config.toml
activation = "tanh_gelu"
positions = "learned"
qk_norm = false
bias = "all"
beta2 = 0.95
dataset = "wikipedia_en"
Each number is 128 + 32 x the weight over its row's rms, rounded and kept within 0 to 255. Layers, rows and columns count from 0. Numbers have three digits each. The size before them is the row's rms in percent of the matrix's.

# o: layer 5 attention output (transposed), 576x576, rms 0.0193, rows 161-191, columns 384-479
# v: layer 5 attention value, 576x576, rms 0.0211, rows 162-191, columns 384-479
# q: layer 5 attention query, 576x576, rms 0.0266, rows 192-230, columns 384-479
# k: layer 5 attention key, 576x576, rms 0.0244, rows 192-229, columns 384-479
o161 098:085120111108122110158120113100123187138118100125139134096063148096125114212117148113208105117151125169112068125149117135141138094127129101124091159099146118179177167083213144112150144124189119113150103117137149126136117177120138153088096095129115100073059118010103169137127150106090132144
v162 103:095192103104146071141094143086201155149161157091126174036129165127136147151145086114120115149091123123128142106161136138115117123105147124119069130166126087116078142084175198149119080172150153089112039103065084109095137118157166089106127075075165105167170174203106186129129137125119167099
o162 100:114131126153110169110209147204098138090092130140127075172109076156123100130131119139143108125161146147096177156149117122119121107165128159123156123122107134140126060128119101106116163119126112223126218087138146147168098150087121132091127116202116102056083115096160131130107099116152117159
v163 104:070151117058133188146134151122106143092178136169105190136148119125132134149142074132130121110115157148180135099142123090179072243147183105074075151064079160109123125163147116103119143128128125147178102100085118109122128080233084143160126124149056120095163121130108151119151116099128121115
o163 102:200115151189116080129100101144123094129038109100143078099098114202103132123135135115113150182162092121069123132171059198136168102127122141142152151136132144131098139083134205111112106145155123178083104088127170117086140123128181173098085122097182123142094108146195105092068184165081163132
v164 100:176140012188107161135110126173155125181109147094084113110062106127116150132187116083133169153119094114100158100160109120147124167125183148152087143156115107127130152137137169101127077174201087121107120111149062164172157115144143089170171136109085161173148151130152101164173138100057133177
o164 098:071153175085152130121132146108146144067076060143176184172146163087107111129092136156161059092107139148140121175080174110121137157095094131144154134106162152134129120134146120160155206097136090170160144123112156116158093122117116129113151127159162110054117097095101130198095116115135147082
v165 099:139095049132119176118066133099111118130062156109165109127139082121096135032088096110087157109105171149161148167117176101149126101161145102148156143092157160106072153135142081102140102167167071087147088084121119119114137130108100142125116112129071157138170145177102137132174149124131099166
o165 097:088160163071143139125189142176153158115164054097068181168120111147099081158119144116169094149153122090131111071134115135137175160124117147110109129177137083171151123127109132147153194146103106154193181200106170130157134113142140105137129141169128081105079129120123136149075092153100118070
v166 098:054144162147094120120199140147149141133197157113128125189160087105114148177160123146096121086098075197165129197140136142114169163087144161132191117107160148151148097111128155086092116112125141096199144083133118108169091116144108157063094098088140139179172150136127113180144138124107119112
o166 094:177159094118112139143053163194163167141049108162238123117071150112168059033109135203117162133149167063093165059118093148109110096168117083150143164181127103131058180153119102122169128154165094095111117165122130178119113171092078129172163160135154140112108129142133066150131105115151099110
v167 094:113175160125109120101160110097169129138112151104150113135186124154124016138116114111077125167116159135098134113109126193112162150112145129114130087098195204115079114071119101083113128130112139149134154055099162123145119186166145190143109117175211126069077095116123189120113135134066148163
o167 084:153079131165080219123132133132067110104109100093113184083087139155126151178100103096165117086124116113136155172169129084165111131177112151120135181083097107113160104182193162162100074131185172148167162149142080091142138079102127111112147197121054131167119162046164079114050134138189121105
v168 102:138089128174116167111182109188132112153107125134149126130149156144125169139128169106215163092210144124138111137089096164102161105123142089136140149155163138145096164141127088109178155119138118134116110165108144119165127100075137085172132075152103138074112086081115084085073172182139140120
o168 099:065190128066134073107045124096121122116158130171109154156142107158166144082140105130095147093046110169195101139121133082128183150091108136141121092146154094104169122154121105132102139118091142094118168161181094153109118183122106163082161174107166130148190148125133141147223080114156092149
v169 093:121143122123143138130138149099143144157096168145142157144121141108066098106068156123146152159111149149102123085100196091131166109139129096121124163133073178092150125153120144139154060122137177088137133130152050159212140086122091122166105138170151129164098142128177094210104166166125063150
o169 087:110156105156139169144145112159172150111164096105159079122127126113155145114153084108125081096096117122138161155115102138103104157138118135173140158110147142150085145093108148127103208083126107161108108106134149143076096137167112126114063100123091167126150098141098151077134115067080152118
v170 095:094149127227088034099138105110119121114169103139108178162095066128140175150160113112081145114156126191175137144148139121047156133135106155174157106195127119163156127114153099116098155110156114101111158157063175090136117110101152074040155142137179107182127184102147111138175157139148123095
o170 091:135098133087169183145144163173159134151118224130184091135136123143125086038117140186149117153173150102111131100080100114139101103140150119086118097118135126118078106128062115159182125186108119180133070206199087188117125143081093131187147069098115165090101064172080123168164069107121119209
v171 091:208094136150185151111169096150108167096097145146148120097144119111103132085088106123095127161153134122118132184091136133110140096131146141086129164103145146152112147086164097128162112120116091137115105132103135095141160136136143078154163111136143130097186190123112108091128111133122102162
o171 088:086156124163123154133140121110083123185166097151100109133125083139148086156148096075178100088118126159160070080103116127136180131118131127180138102175132082152164125123068172075091166096138119102159190193131107182100104104113144173086074113113112129141078118153124135138138135141152175086
v172 100:141153134098157151228162129165149128104080127130123127089085143116110117135156108132153161165073095138135173127086133154164173157117183134103144130130171117114127109114151119142110074138136141120104161113114104119144115131151119168127166101094133128122118144038144166166081146101162142153
o172 099:171149086144048090018132139098096132119155201115109128143169076200122203143080130084143108116159146126106132131155099151154107113115112124123120109083160139136143131156146141115090182130149151113075087107158092106131167126140174108115112153116183101143118133192110133097123099171110137138
v173 100:113164087157122180075177147183111158130153143108123144117126120109139154105098109176092107131161160139099162159147177173111109121155138109144071198140101130215110110149115162135166111122214141116166121187069164122161143128176130136094099116194122146133145119149145074140172094168102015128
o173 097:123104136166166136195075118083171107130112119180181060152132125135139088081152104150159162113120098161143125118086099103132164151077136101103206140142141107088123158098087151102137200116068118147125126138145084162091088152101104123142128106098078166118161113126127137118128163115109212114
v174 092:125112070119153136214124146132158157142109138163117197007135159145067191094100147106128199118164174147166122135156189177123099131130132117081132144083135155065115113164086134155148113131175163129121058173039100111190148082176059105121189074071107102072192088164174127123080147040084120102
o174 085:110152186161150114076160099168102139131141160146119039187112098182121038106164157086092058120082096134097116138110132123154204167120122158170159098181156110174159168066162120107081228113121102145092200082201189137097093155095187112117061099179140140144120124110143141115215120161134129160
v175 099:118101087174176162046136105115064125107091081137084021187112176122130130131104122115070117184189156127099123197123054139118100045138185113113136087110159145138164143139116125119164155155082125122133145136158132112144109150154151143118137134216108158026155123140097090153103147100132165136
o175 098:146134188144149132182183146121156133189147160171179163113121114073149077167153107145168129093141123115152111105091151116106158208119076110145114119158102064166108113130118104150116138098132151124182113151091165151102104107117142137105122093079151149195095096127180172131177177141142111085
v176 104:116097177100182150122100100208155078113109138111164142201154142119102077156102095139147196129130111152134111133124053121145160101109163121133199131133123171111175079183110093081128138105120152108140169117126121089110080050158142103139100126127149160084121109181126162181111126143156097119
o176 103:140149111118070108161130141095078160122107143117105108061096148103166134130179118134056127182141175077150169067197160117114096131164049105104105132110184130114109179129124148160112046156138157119132063073146144105116138152170104132142146128150139089167109180110150117077130156118102136136
v177 099:149079161148150081144091125119147124127201135152107178083115101131134145093153193134182113099172108119145086134125049136122105137134117151106154138202079117125144146120167156106135123145188137091163126106111112164095115102125082105100142105067091198202160076161132105099149131222127048102
o177 094:064175067112124097129129117161151153082075158109173078122132152127142156137089094151066125145123129130135183119106171118148129053125154154177086077115175100136113067092105071095141111081067079088079099142120080134176138157128142159159115132149144093096110148111129115154121113022136167198
v178 104:141110129145134144143111125136148148108184135166118106046189126140148164190154130181089172129086141128153151135143127125100098181131136132094126122099066075142140124157069177109130109159131112123145078201116161160126124081159137164156124146083087129129168123187157166180113094121111126129
o178 104:148141131179148134124120138121137124114046154131124098154091114159130113087111121117149101132211122135091115158149104129139119064114122110101187118192166172107088101101176123120138197101153132098142139078107119091138134160152095116077083100133198143139123114085088109065150169138161152087
v179 097:135197121187117161138140130121140153124129115119097145090087077139173099164185139109130140126131131159193119110148125154092174127119112113116074155090143165102094135120127120136093046098120148082126111060126129183080140181104146182180169125129134141185162166119144109162154131100098137140
o179 094:156075130070110065103070126072121065158155133156196103154143125112091129099083168142138100104175147119106170133116152140140088147122159139133237128148153112129157116144175144134128157143161116165146144166143149112157109098114112065065133169085166082067135071168114139149061088121111109142
v180 101:092095183155131131109077148110094113110098134115177090154107075148109183099132103182144101136175072152117089157109122203153102127101094130180090144119096112092112094090182107054173166122141073153161204109174078085133081096068150133063062114115172127139074159118076136155135135197146116135
o180 098:104148113016081148133126173152122129146174075107092191133127198110160038109170162116114191129075158110169124119120164072139133085194090112118099130131135153175134130150045117147144105160148116081116092137100158185157114116108127095167189168160114137136142167107129100139086082035121125113
v181 100:108145108173104126159089120137077158176033138115103057172161148112149122103145132142125153169107130172139127077133117083111135079151138157109149165145158133163097115168124125099101141096098110129163099082143129140146118121127111109096117125113153134091137101129135105108091143088124156113
o181 100:127116139110114113132143141127109084134138121095203144145121153030163060116137103138082167080087134096085137164128146115119115184110127092176190106136089143197120118110142065159113125113129121102135150161117111125097071151133120118173159149129165154151174160124192107195134131106118064136
v182 100:114095066146125122160084170116182136145199141139095198047122149147114120141163087121109227127102107174180128162160136062112155057141140113112067185105103120146098148102157105208099149129138142093156080184174127098174164117118138075158188173061089152146147084150170081126182130108137028130
o182 094:124132140141181111082179096178131165085081138133160088162111132124152122139101160165146025167121113135071182094112126167158113186131175107114137078125130131145100141148130123032152112094139102168090179057089091085069135138086150171149051089184129113064123123116103169150116113170095238153
v183 107:155145181138117143115165154103096114121148092144109105101128149117162140152116123167145140115173128120141133081108090122113176158127177125168170115187111144139124106130126136104096105098087099130120198139169108134145141156112126147051129111109097110125149116093123124082156158180129086104
o183 106:104124075066129110100121137123140124150177141130130177158140147215128136102120159118172153170114112176150140141136160145131098103148061135070063092069126067118176144161115131151154160180172173145140103136103144112099136115067104114211147143134099110125093140093039144124194094119119185133
v184 102:131119098119108124071150119104148155085121138134208090099161128141142109101096132106135120136149085138139208113102129159102127201131170102153128129160121135111077140092107099091147102179123139095094147113115170093119151167142143159112104088136138075177175114181136140134129124179140197187
o184 098:100167143139124199163083136142135113112133099125079200140107142153146104160174109141116171131175187142143113148160124085158142092170089182065095140108164104109143111143137157110086118076140152127149140119107099133155148124132105105137107162127089136141033135039079118095098108113143128062
v185 096:090162175152127184103156135094091163139174163152143155104148129107119071195131162151120149182179150128088101079093121068119127131150152105130148158106086109119163128157096131114103092151147099090143093100130095118103163112159129076133091144135164137200150145164126105106163173145089110124
o185 090:105124105124142157140132157151100084152108096110109110124145110218140184066106109106145139132136135142156132159120149207151162157090102158091157053171165143119098102137113162105169176163152121171132176191113157152127072138068181152105188086110092098050137105119137113130141127139127108180
v186 096:066155175103174131114135147128165156069062081120154087188166112128100137165111045166110174128136109151079142202104120142068116095111135131128138159102150104134159157140144120040126189085111117058147152110227113130123116064154135145082117125171110151059182131087139156135125129134144139086
o186 090:142132161203063122135123156111090130181157140143175124096117096161120103141124123102090150100184150067150121066155147148178144146155116129104181121191125184126106128142116147196128032127135177141209146159048150115092080132099092117110145144118173127183056147145151103114105166122128098144
v187 098:176109136164093072144101158103112127157227116108065139158196164145132098076158111093117048144118127044148087040122182156130103114090177119099133131142120124161118162136123156146073176125143147189089098197125119121165126068136142172110120159128098158044094090226130139068173053105141129119
o187 094:104109136064152198111179098198113136117027114117166117107094121081155141172104090144175176106112099183097147186124105090094140142172116133130053170127101127116089105111159141096137084119104097151146137045109111083134129123124117111163148123122102135137155140052132158114047220173135133094
v188 098:182132083101123154131160105097174088145161115132140103146160129159150092112114131068162195119131135121163149084124097070143111137117140112118148105145093135145058179110049174176132105122112079075118044054101145136077138162095136135138129147154096097076125141171141102168083137163146191121
o188 097:086179148161106116142105104136097131106134130163130156158091151079150159094159116141090128144145114160075132203163173105098160132166109102130150159140127123123156054110197108108066133131082160182182162132144167101152148167171114135096112116127133116168135179113108142104127141121130102082
v189 099:105136147151084134055052122115096129133093143139160152116161093115133109080104172112123170142126104114073158103171139123134082211116081146143185099101125130119072123150115114120066084136149147144132128130070179075097115125114166144189151159164140119146115100141109153207054110112136158107
o189 096:142102121124095127207185139105129100174141074086081042133126168134155087216155070090109109173143105086130089130160116142151113078165108129111106101114113182112208121072128114130151133139136148095122119084100085169127125092159134096130108115143073117125093131151143101077225151089102032137
v190 097:150124150087131126119087116104106122146132107120114197161075119137142177116087140097186086096119158107081134083138127082176077136159090157092167119180082092049128128182156080164125094160153162187122123088110101126139140089134106099120117133086167160164139143215100121086144169136161113132
o190 094:077129103092096127158138135160102110115156164066084139098167143170100178155123094116157176134059082103169113137119159168147142102122138097128042110043138156187160109115126185113158125127116118104088122116155103149155139146124195125171100107140092075067097099098134150118109116068092138127
v191 096:125119136171060123113181141122078104122177162130060121099172101130102069118135104140123126162113106156104137069070188057139119202142155132112088140106139088189098198199087124168112069155099087088142067097120151112099141157084132162136132132171140143138138125104163165146146083105112138094
o191 091:165120095079152146159110120136106106158126094129170109127108127109159182110103121088146133120123130126184073158124078172103170122104132104169216133139123143059129081092161138120149180136115091168143192206120152149135111118127121128090160132060112128123130152136099151124107150132173099100
q192 094:123139067124144168178140158079128205159127120104150127129136093124104114141185104130164126191177168117119071140101103070129140069086146114081056156134151102155128223139103181102037170042132143089072146128136137156198177114141091165161099080134130107168103186087157049085102123110118145106
k192 087:138103156178168097214090115109100170128122147118092088117139147145072157173118148143186076133131131080093155127159106076117136120114124110122104114143089108075240118140102147140117151125122153069117097140114173164153140146059102136116137100115158089147137091115187117159087187173146177111
q193 093:166145210077114094172140153163127060139108152173129141127113156072103153160116155121158130092166169179133166145139136116114122129105146102110154098068100130080140115188138131129096106109126100091158106099141242124099039137097114150105137121112111135151133086109113098094139141159138134126
k193 094:118107096187109113135122068109177120108114173119143146117166131062100154118129150133116160192114139166110084117086117156117147085095120121132112224137138189109069100070167098172149140145150098165187086171125095105112113168132119099098172157123132101098114218154123116138162092112187102108
q194 080:123113051069072177088177110116197132172110084153114134112074128124112131164113093119129115164134118091181148157138114047149140079124178124100080102136165140115087135153100175113118134074132175125120103146092095165107128134121106139089115116084043156130136137190148119184141122124131143138
k194 082:110115131115170151131126097132117170132110144207099173118132088109114135159025124079131072091146142076181131162136164122160180106161138109159118159144148131124131102160076157138151173171130132139121110127100112095142144123089089114082140107182149075097149117150235163158101189108127148154
q195 091:155199160210164141047129116140133135117142142139095178133110101148165167108150138170127137118059141080124118093114169067146077120149134142111188116113134131147098144126133162063148069130088111156059167180132140087144139152116131158073135149109085121103175160164133161133115133143144126103
k195 084:156075115111135143103129245074148134101129119081110122131141099141114119141147152142132155163132143125139115101105107136133089153054133129109125073121120161112130150147151128102097143114162178131106141117110139104128162083148227163094126134091127140085080091148112112127138094120098104164
q196 101:107140162077161210099105099078127162155143182148132171096146120107085148138108116130098114140101137108119156121131135180152132115118182106124092096116137118125108149153097163141093188141061135093096109149111142128106133153142113155098118183095096126152174150109158112128077190105179196146
k196 096:149116141107137125116106121134092212112154179195126143101185088148090138143091148148173131113116137095195161130160121102188216120150144156121118118122139152170157101120081150142115151186178083079103088173093163099179128119095105156088101118137205035088161191121164148141079091129110149151
q197 078:141190125151121108140119115120121112110139178147067114152119151110156118121183106150160153142116173077210186094119119168138098128122090095095176166149080153120136177127156155140152107136091137100161090198105148078156180055109159102131136163142152109136098132113138130120175104134155133121
k197 084:111166110136077103092177226115105104118122095054136077170136151145138116149181179140132138126149125112134082126125116173149135117097102132115110065150102132122068159171115112097103063110131140142179147151124095136091141121132174145113152160126144119148073120146075093121176059123124105094
q198 088:113081140080168181146095120089133051170084081168141088149102114160108113190085095108107138110196063135160128152130118142139117122161184138102138100161127120110135054140119126144177113116156124129154105155120135124071139169134129142150158090114157101159165040091127104141084167150148097180
k198 093:138029145144131154155104068165115193105097147219129166162118134115127089153077087107103108093142174095115069157110117141154147141214102122136130205118152143119141125142101103171173158174164085092147114112117117076126126124148025165132149111169085059098194137075205118135068186126148140106
q199 086:149063194070155098141167096168172108131114116168128130128081093079198153126156176110146110118159202100108119152133122182127160091130135155074097114109082109126120147177167121106125047183166132156154101115126141136121106128200116171173116146131114157123145071158102082090094116086088159103
k199 086:155168147183093103098100190024139097135133070092157132142114139122161103123198180135158120190145088172096110088112109094124145099107104112146163104112105160071136140039154138114119085075116125127143183147093145152100119133084159077175178116031113147123114172154068079093198129129125124084
q200 098:078128171123129124114114135131081084113127101102160142094136181146116132106129182120177121181064115142091147147137072127154101187136143101171080168155100142112131107136110099170151132127096139115145100146100108083081127113023158107092121093067145113084152190124100122097131125158179112151
k200 092:076125134050094109084162077155123094118163125133111102208126146143134109072107077164105138082119110157132095159130124124112113164071106115144104081041102081087145113168154106125145108164136137224136109155144118204150120064164148148180129171154064112127177109101123143087137134164142122064
q201 097:128176149142120071095028194166084120106111203133144127149152173097171149102124126133175165177141138144098119142116151160117154152063137094125180179083132141123147148109189116114128102135142064135126119099158139122112119164094116086115141170100097107158135124114121131124159090125127127151
k201 090:128148141125109116082180207107124075102148080110144096097169186101125105086156134129117162126135138142086100100096100180161090164103076095141113078112143109124085123105129125120106080102080152144158141161159152132123090126158203133143115130096110124155082107134060139111142065148116111114
q202 094:108111051129140132114112139121065128078095069143072096203189090178101127137080163065078143079138148079141147134177122182125132120149094047126123105195155109164107033079143136112174090150139114169158153139136046076132087131178109079092137100158166122086138103142123163126078132078133113172
k202 098:099132131116099131087109090169142173118086150144153137128087135177193107153092119112110131103104119112066106160120122095067078127164108121128186193171143150157060104114124090151135125164156110129149129109161131047151131115169107157099083079135133108152169098092129101123130150142122108119
q203 111:144182146160124042170175150105119082131127097131100093079154153140155052110141193161113133179160175117133128106107137167169148159141112111111184139156118094086153145144111088123086120054156126102146165130121164137129105123081167101121206134133090132121082171112096149158237148097091159153
k203 106:149132133146146135128144062145116180113135162180107153098105129160154140138176143135172173097170144098142138082147125152121089160109127106165083117163130123133111138164108132086113080112128128169095145126104092176145113112047109097132149077141165133126103123123125168128155097122150156136
q204 094:128085116161153149135087123118112080111117175133105154135176107138086146143140075097159155125098095101072130102107119101164095080124094135116116108138108121189141126147133150139194138144122187130093141110123058079133137100189086087105110166114148127097153068074196080088043168110133144136
k204 091:133151122064143118093144237155161174145130086075173120133161128080097066152132165142092111149143140153143143146149130139133119131112178153146136048146118123069146162101127095086082109138134136140137119164156151141121163116136164130135166117175113092127112166094117090123147090106116150111
q205 105:105149069130089107123098133128157076167134155132094034135118133131161108088102116165137172130178157144123127118104156137135139122122113156156200126147139174077103173106106126144104106186123128136172115116055108164057200084160182168152154152151130190146087110172083131175176063149129133115
k205 102:141130087140129134113125146182114061131096105049119086102131088111163159195136140097116084162141130089143101081183163125190070155161161134086159091142125145109085154115156086120127054136139143173148134083119103153104155177073128095126192156111118165117031071130095143145112108139108135158
q206 087:101098095038136189193139148096121152128154131150125138147162091075120092141122103098117091146107078100151153178147167118133224091134105065091029140150179118118162103183128175132129171162128121123115118115118076097152104140150086109157193154191084099119155106110139090187097155062115158205
k206 087:091077119118146141097131097165104180165119110132121166156122131127175114107098136132106133116133116140124111169114119114098124137147166129135114193173172124154187115099111125138152152167171068114134155184115148125150104163122090142141083112116170052139154177112124106107063144099133134117
q207 086:070164130144079163115107106080080129168118177137124163218094111124086121152077142123167076123110171107135141148140070103163157123120137102162059163128081119087133135162145154160185191109082127132125121158109136125127119106111095146120131154107155086138147186139135098077154135108119149134
k207 086:171124103139143094101110092098126179121153136166135129163174064194113167189061145131131127116141139131160113156128099149145180138213115148118151180131095138128117124148104136161165133213148095132118124163132139105134166149122024193122094084172126067139150140121202124146092164165118175144
q208 098:094114182125121088209124121132187164155120095129167142140092138129129122120159089134101067181156167118181142098103078106130095101084205161105127112097077062120075166176114088133121123100135136136160122121160167162115140068093120156131129122106140138129096177157140077134108128173122122121
k208 094:142105094131094132159118093068097142117111086133140120162142119178068135182162137123139133176163120114160118142158134117127157151093130122136076145076122146103172138147152161106139165081146121112152105127119155163135108110165144135129080102104070165145159214125127124104121138142183131112
q209 100:083109158074141107150127134131147057090109021134107138137132127136135144115113191094112187091113197139196103120137121178124112147143172109132157090160137114176150119136111112129142099094141126126170133133121146071112133170164121152153142080095111093140109116122094155082142177110107130100
k209 100:117132123172097120080133081120126185121149132171122150153110177210120137141079164118129118125137178075129135126082087140078147147144075131107177125115131156118095099077094080124160122159119110176131111128151144108091178114164149191155170106167168123098141121138153152187114127146093151080
q210 091:044157117135121150138142172108097161124159159080103092136148066169122103108092098170123117160155208117166106061118120152196087166111107081150210112092118122112119142079110108122103143118151107095125163180152119106153183088080137141126133104155127036099032178073152083170099147178142187144
k210 094:119145077123108112146139076163090173147100109111141158123164099217110184124117143128158126133144121125145079100162090136144127132116170151104105112139100133205153109158176140138105123057106141107136098076161144119151088151126146146120067071107132134125103119092159124130081162113132121121
q211 086:156119116097124152145222118108130126096122069193137111154143192104136137100102190101072072095030127153100161180158139100154176130145068082120106084119162100114136059151147111144101078125135079139187147117151098159132100105114169124139152112165046117077191177163119144142112127106138121094
k211 085:106057162156121122178083062128119135168128166156118192098078079148181094151146131091154128084151121120157158157140158106099112126176127157167127183164088095198125149143120124178176164149174154152086113125129156104159110165147085109139132079123142101125181115090190105115138136100126140112
q212 098:097185162097110142120095127115108142132122190110091188162163123073104141157124153124156156178105149153097103148169137118141162078108140138081079138119127125138141183095137132121147200108108226147108078153115086117168141160143115142119097154080131165172204063138154110128164139118118126079
k212 099:154180135107108114092117195136114110104177079094143083113233171173132143128086082132124127143144140117132128108147093136120155145127080137159168071110118126136178114145106157123125133203156151121105121157145193155096148126120149120103136112094121056086110097168166118143107103149129113186
q213 078:140092118128132205147108092080176127175165153166079091115167108155106121122069116139142057146164142123121116164121119086180100120116121159166100100097129129085123100136120104134127224117126161135141110164095089215110097152121146176129146186180145120126114179114124099124124094108116170137
k213 081:138097130083167163165088085122101151120101194134092123074158083171100155197055155141091078132135130168171172151150165104136106122156190128113174201164142149143143095130139160147167138165146116073112088118140153082180129150119022102087101132142161054144181106140225144131063162118171167167
q214 105:103155148129173165141089104112082147162140156130148129094116089123126087160131167160158070185194152117148126140082154092178119127152182155145105138113073160110125217153085128140096148119122155098065077134144147146071191106086128112097097125104126149137154155106140087115154142151147174143
k214 096:155124121119159153112111156084135149098130189111152060175174085076090169123110149207134120095113150161141106113174098156185199146140089166123142081109144139065110122107136135108100126112104131117121123157144108159111202116108159162144164188211145072128114107107170139161124135115141188145
q215 098:071182163177099053073130164143125138063124107106098130184176123096148055133143159120117179143110198154140145093140126163175157153118155055097178127091160092107081132127153116129092110089111106114150161094160177043186128075093143084157170075101105097143093164155100188121174059153084169118
k215 099:157186119142148091119144105125095139104132082146202139122148148150143188073136119091130160152153098128090170059135103098101106124081124151148107122108087132144055105144145130099121108104095149190109157108112096158092158144105126114120070117075154158122159127156069153103147074155140122134
q216 101:078072143083137131152130116072166120140140111108138053129117092163168107118111135122151082162156115103113119145112112140166064106124114142134113121117071133107148125148149145165120083105141120105088131092083126186081147130153136108109090103124122079118114153148137130109118143106151122146
k216 094:093121160089084156152150056165170172153085109126128099136118090117067070151155178126111110134142106106155103133163144134168182129172203132132145101150137119072136124169117072111120146112177136056140162120130100122136148122064158151105139092155088141106133137134120135188146172155128172142
q217 103:051117205118110107082062163117106161062145150117073142149131119128190099110104107141176128121068170081140113093176105141152093161086160089156158115085168113125176136133118118119142130167105133163128131193142104064168134101149138125166178095082135090094110190087199158099090146153173185227
k217 102:185125162073100088065129133125097131142127087084139107138155113157129132088109148123105108148158095153124096079121093119122103139127145183084132063106120151168116115184170115110106114122152154172084154121126147147153107091177164151138059110061163110112134015113059144075102126119113122092
q218 101:102054109115172149090134108097179131146133134146142093122067081110115205098153143152136123105093064159106140173152149092085100129153164165172103092096157080140076136110139081133129070134130154131165119107146140167085131170224191126178102186121095173119229137133087106110127140124140108082
k218 099:107103203092149142157052227147121120116135064110138094126108144125119058140147128161132150186153171136152133150125149104135129124117182144101130107160102136058187191147179127099069151068142152097099163140112131160123107125099146064164164106133154148166136138147105112148175090124160083128
q219 094:100077171090110133141132147107157061089156119128160154113155132101137129083134136124130159121084189116109109136097135123066125082139113141100105132140076144123160125153153117144156050098181125119162108167106113117085068133113131135151119100123144143091118095124101109092147128107102140073
k219 099:146122143161130144136147062112186153137099066096135129178092178146163078103136147120176137195177128092125161089150104126083141110136106103154132119143125146156098139053140103119126119152109105132154166147170106135125175048132147153125160117149151138130136163107095113138105138097123124051
q220 098:183135132124150082097120147098118105109109103067117205150144153091159154126157173148105188117143141175137088137169124151105164133152139100122119135154080128118160121120157139107140154132153155120121168122164110088199117178176114132121157111084099163129192082163132194079148190096121125069
k220 097:147152109192141157115140166090147095134118044101140128066154174156176114119125099172176146128165109084112176120086066124151145146091076103131152124130100136110127111139101119136150127205060157152103142133131139119133143130101178134077138167114133109088156137169109162122130147180134135119
q221 089:106185062149177129114080100095111150101147150195064116178183115106152082173159133076141130190103086100127099108138145047214127118158174066148095114162175111126135175108088159145129121114098097099101149089169053127099166162102161109138140161153113154090138118143163125137126084147141123181
k221 089:100080166071115106112168192171058134120180111148087097170190135144103125184057132137098067105115115115138155136110163109117146185148125118100122099118130125118090095147126117151145119160130115174117144152109131150100109158074095119120097134144148086139149086100140156082112129147108162161
q222 103:154170117138079077136160095104136067191101099124138102160106134138113064122088116128154154129134172099129166107130085139162137139118086141167118086135086168114110088151121132185136105146163129117183109180079168157106121109078153115084125081124153145121075125113078081167140030108117117072
k222 092:114126106138096118160100075123135112112106197153113142171081041119147173158111103106108152058103088097132110088126137101142142098208111158146132166154122148111049128085099098161127128161138102132125122053079096095154137147157057121108173078109111115112175175120193127102134129127162131155
q223 077:134151126170180139112158138150064105086107151146117142086152156113117091158123122131122141093122137063173140143132109110144094105160071115137141154178115160120094117069125162184159141157091136085086123155129134099061178120154127125141131131160106104065149100085110178140094122130163154114
k223 079:118184073147081090119162219108130150128126124083138118175112177081160134144160157160120158114130120128120095100118120170114145135098114110138125094120128105102052145118132095120130141077122118144142148101128077123078153113157141167166169161147121143159101124138076116112156075128095099117
q224 096:169149102151156085137079120206106100140131105113131105173125162134138175111119129079100162176132103110121100173138169124123106173096133125113172141086100122161177081156132096167123093138179103163139135093126184085106076131148142072116109111104164090160150083146138094111103141146096048162
k224 088:105090125086082130099167123134114092121107041168120121120098146115112127099156151144059101131077109137075093143081103141080072134098142090124116122087122131094127109119141121144139098123119116137199173113115122163104068109140194088130142117106076195144131114123047122108184165103139083128
q225 105:166107170141100134136111132116123132216138154120180128145097141212132118094131072137189091131153169103047128124079090163112068113136112200118108152061120144108170088134139115166168174159139162138119107095113148203113055112121152159116135152139186155129056169117094113094110160133096174121
k225 098:155161096134133145155147117064179171138074141133139174095112115177172110131150148092109107076172125192154140120137116146196167110152154150092157115119135153144108119081141122116120121094096095097094114106141144076187154122147120137075133148163073114113110168103193108130152159095114144138
q226 088:188135113137188194169147159094111154106145126111110189113129143090159142130157160136178083145138138140211136083107209187110115151137136120088128145115145160112130202076149169101156070098160153120134139150148145061144166105162135147160126146152102122111157138098156127098160149131133119139
k226 085:127142131166125107144113255072156088138127080096105094151167158105131126075201141124168157123130148147135101133116124127102090110110108109148095131153108071107144144164113109132110109073134128153110139167094143179131116127102192109166162134123145168129127083112072117120152109151095122081
q227 088:090138117146146151147105136103068097137137161192116073148154070120108180183105106109061145158148097030158117102064125192169095065119111154102137108169124121101130161082166123151152118083084177144130101121124152093110144110200152062118114171157190142121090075102169139115114136144138145139
k227 086:125089129090079121101158199101146172107108053127128097185136118163081112156140163141133136116142125180119110095141098179134138130113121147107104079101173213078112166127154144104128077067153088097198149123120088081106189078110117160107158089135110150154131155110113093095146150165105162144
q228 083:117093104132091178131179101103164190165136139144107145162169078176084158124107115126100087127119109078127158103132155131161137119118114105157139117171154058125155125149087133137103146112137177160107144154149116146155093101115121107100151154075116158110077173119092089142120174083116176116
k228 084:131125145099138132133105038109116218143121181141110117127121087163132111143051158058115146124133143108173169156160173093116167154141147106151175147162109147113168112136133122164134158153181096116082122147113160102167144111102055160074090096166132054119122170136165149161036136101128131113
q229 086:054120163167128155124092150163108100110130167146118106150138110112069173117139066180128111114073112068156156112115128166169114110126133101153120162121081136118088128124151160128163121102093101107103128195158150091131157105108143122105135168128125097065105098109169139129126142156156188111
k229 080:125153080095081067105151229110119115112146121111196105214136119141132155131164139123122165138141115143121130088163141131146157158117149158109092104107091120096104122132154111121097094133119118123137103094143125168118184055161186106136123141163128148124142134134086105092176101148093119107
q230 101:165107185095125102166150138091093084197065150159180100102114140189115086114122098157138086125188188117115164159123114129153127093119107170133136106131134106084126094162138097139120167100109135112101102101133164179116096129127151133056123118146148161109042130094144140069114145099143201145